{
  "n_layer": 8,
  "n_kv_head": 3,
  "norm": "rmsnorm",
  "norm_place": "pre",
  "rope_fraction": 1.0,
  "bias": "none",
  "lr_mult_qkv": 0.7,
  "schedule": "wsd"
}
Each number is 500 + 50 x the weight over its row's rms, rounded and kept within 0 to 999. Layers, rows and columns count from 0. Numbers have three digits each. The size before them is the row's rms in percent of the matrix's.

# layer 2 attention query, 96x96, rms 0.173, rows 68-95, columns 0-95
091:452479478492535445581512529434369542443519493517542534507543566570552528502518584571464454501520542541472417507472485487523434478537636455553467439516511458504564500548444531454588550399467494509484456476543562561486507380494472536551582403484524578522487500449545461517467486420542407504
126:511509487499537569522535518497514614432460604573501498416556484485493458456463530406497487507560437402514560588578482504519522486392486562461491511495465576482477559437506394540516500537507498482437512552548393419423506420457590579536438452529490484577455607483485497498486480519488525503
111:530493480559421484454418443501567445582488477506471434505517495426518631458606522506523494515455529477583534455484545470512490505494414596506480485485505551477509474574623471576411478528594455474517537551452506517519552528528393412489430498568427495580420518572513523475505488529509538432
094:429430426524529441527485523519534399517497498526575494524520494490492597536545549498447500427510527618500477361417450442468471533612551380598478507500525403534477499476483511482502458370489514526443471502548539531537534468554497465527612476463522467474465445434582506459483505499476470519
103:463505483490379498453463450537607438623478551503509532574474443450550540438566541441417456515511561503557487394567472563543459526545559523484528439472453543471529399533492497568445587452563462479521463511535422429478587524469489488460470529513548474506463455599494487438495512467478594473
127:443483450503403485465505439541525413590374514560527471497445498496533575543604504533409530449497509603538412405469498511512447447549463477529567521559474449624551424474428540508510535492489536585533559535555538548524478526549521481553545454462489553469508542530544481509493534582427507552
111:439554502495555523552560440471531541424504509460542459510515492482415383509473509533550526555496533483473531659546601493526525474475539480502503493517512508496466401482411521438512476579432513544458440516484578504456428509463613571428539507536432522426525453518425536526550425492623490465
114:478495507483469526537502439515533456478569545539455497471439460545604504533504512494534381523576559452425514407539463520504458385480467509485581525509445433487447443488497387471424591512510401435429465513543452438471551494514550545481510468529454428530508575571556627489452551521472524442
092:549462530543509585456480484539463498534424464518521449521456436497499446474465509507453446539585351465466418612471540567556443446552580510425474451558543560506584547568526503540569656496466527462493629492477541556445515512526489508530502530489590484554515491508446497500459541484481535523
113:557512526486423458517529444512519416612466518583535461459554480449439621433563570499510494461503481552537483467580511496499492452568374624480555484461502586487588501511493460574537517582524426464535514525556467509493509563494500508549489502532500512574448590517472559510534491589426587472
095:581551589416530495609412481471451545525563466503503559449539468528526538434535457508532486511451504519520509468542531482581463471441469453552463501436483445489423539453583428587519522585518517551486497450415447478434468465507460494521507405465537438425436582510544596505409398486434507497
129:530584472435559508532413437389539533490568539517598478480482592440511500386485545526474492499431597503523515442559565462496440436522402493475492545412429375426500460394495493534469520512477503456428480438515427470464470490521504505442506462507487472529482538503501552523508381547522550506
101:485462462533517502470522559540412492500478445590482523575521548495549445555535410565534499587548575479440482481449422420496512461540506364666464554465567453443502562521512499500524554411465517537540490454544581539549497499558505545500494486451531464493621469426512464464515558444526489519
114:493466477519514561501531502477509445445488506612570490529537537481521475539472411583423568590474584566541491521441525469547462394516547452503476513495404495577477595498458549382495535433451480451458515437445574543548416446532552541465537504444466503538423523602505485535476567444527462443
096:389495452475516525551545411434477480410581479514538555503527520469480479473503478501519442525504483483567478548479499523486440501564524453447557562585600376453424523535480461485518497580488539462437479402492498523506468552541583553573575537478477503475426445435402468567563458474596480581
091:507508552509535568476449506530431603530435525595570497402474474542511416473487535505483501540435453548560418539455561498629451430526479549468427466521513492565462444520424487497550480581526494477443498453541466517389579535553603527453494436566425519542499556566544517537486490543545491439
096:498467516520462496481557562477616542456486544470519521576625469451421550590533534443479607477486440493527531473387500394459481445582542547525465479558558561531368539543501501465490487541490534557531525474494447495584411403472469547568459466459448541515514509437472442462477506515453499514
113:491397511445583513543554584468493548484485469517445579397464545502509438464420577469509535441521496503444548593469553417492493541528415521474471475387606540490456588499537507556536443530491483453460508420490543493494489500417488594496526533500498451522409514447491550597558547458492428560
109:554564435588517498488512579541444603482506468429496455481494634472452548416456446439440574545518538514508453571529560570486477522479440431495538475569627505518561553546477496455536406485457519521575524507505488499500530580589469512536519532523539528519453479516463527464500490497356508587
109:425480523474518565519528457559487499505516463587555507485550487501554472432513491490483405408444478554552498427496488597489513504421495552539512559551417523554594518452521526624571535403560534477464434605519545536534492433434563559494480439484515532429511470419537419574493490576535456532
105:414466461580546462494504491499491466423355523506473503493537402401478563493529442487475529490532445595400561505455503532469475467549599522486515535505456507498516528534521456487460456505438455597512480491535558487457579514542633539585582531423439539414491529432532425491466497522509434495
115:519463458462501446562525433417519490556598497465497445424539567496554502538535573409488490474512521428448520500565574503434541525507467538588566568466505485508502493524481495556461546423449461457511394474569491581490492528499495447477383443505505544601483503428509436525531516576523473340
091:502529513509531548493509545545414567543468574609488509490598503573502523542488527464420373495482421522472492560486414526550460441469452452491532515447495394574487444427470511501519520422527442484476445511492525362491551533577543530502389372486462430541488523497478511521464448472528459526
114:489589510561481507472447508409454506527501469476399541514605464517426416604524519448527471478508538503437521620494544445455505480463476504453439479529590581446520513455484436419502534583588476537553487498465481446544440472587514621492529511537508458511461512475475448512477522391567413511
111:511478572534442433509479561487621578537463564492508541599484494472433474427512422470497480476581472466412483434558452512463539519435466534481568452514471533449459476486562479488542471546517538473572555442547398367486455539547571515495546556516568561511557514471517437506423475411404516506
086:483501536479461500466518489490557563495341401430481424492445503422485478561504466489465390569481464510523521519484503557490519529411538407489506404473626479507517535571518517621495418437536550522502536479472578428511485532494496522554513493514516503426527438498518542530565590399527540547
090:461484457558465467517531543527570468491593573481521564512461531457506484531503466489485585531534484585504495601433554527432556420493576568516529424418533522473508476550542523471523424537439478470557572415492561430414474459514548570500534544568505523466461555494573601377461443461455494426
111:533562487446582465479506523515426455477558363478505498485576474522570466546485521489475559508599416518477491415424519602468467541514470560524539479490620510582528461488483605567556579440496439437493464491491511501503485544560419470463496517438478540628557512454544465438527497556560499478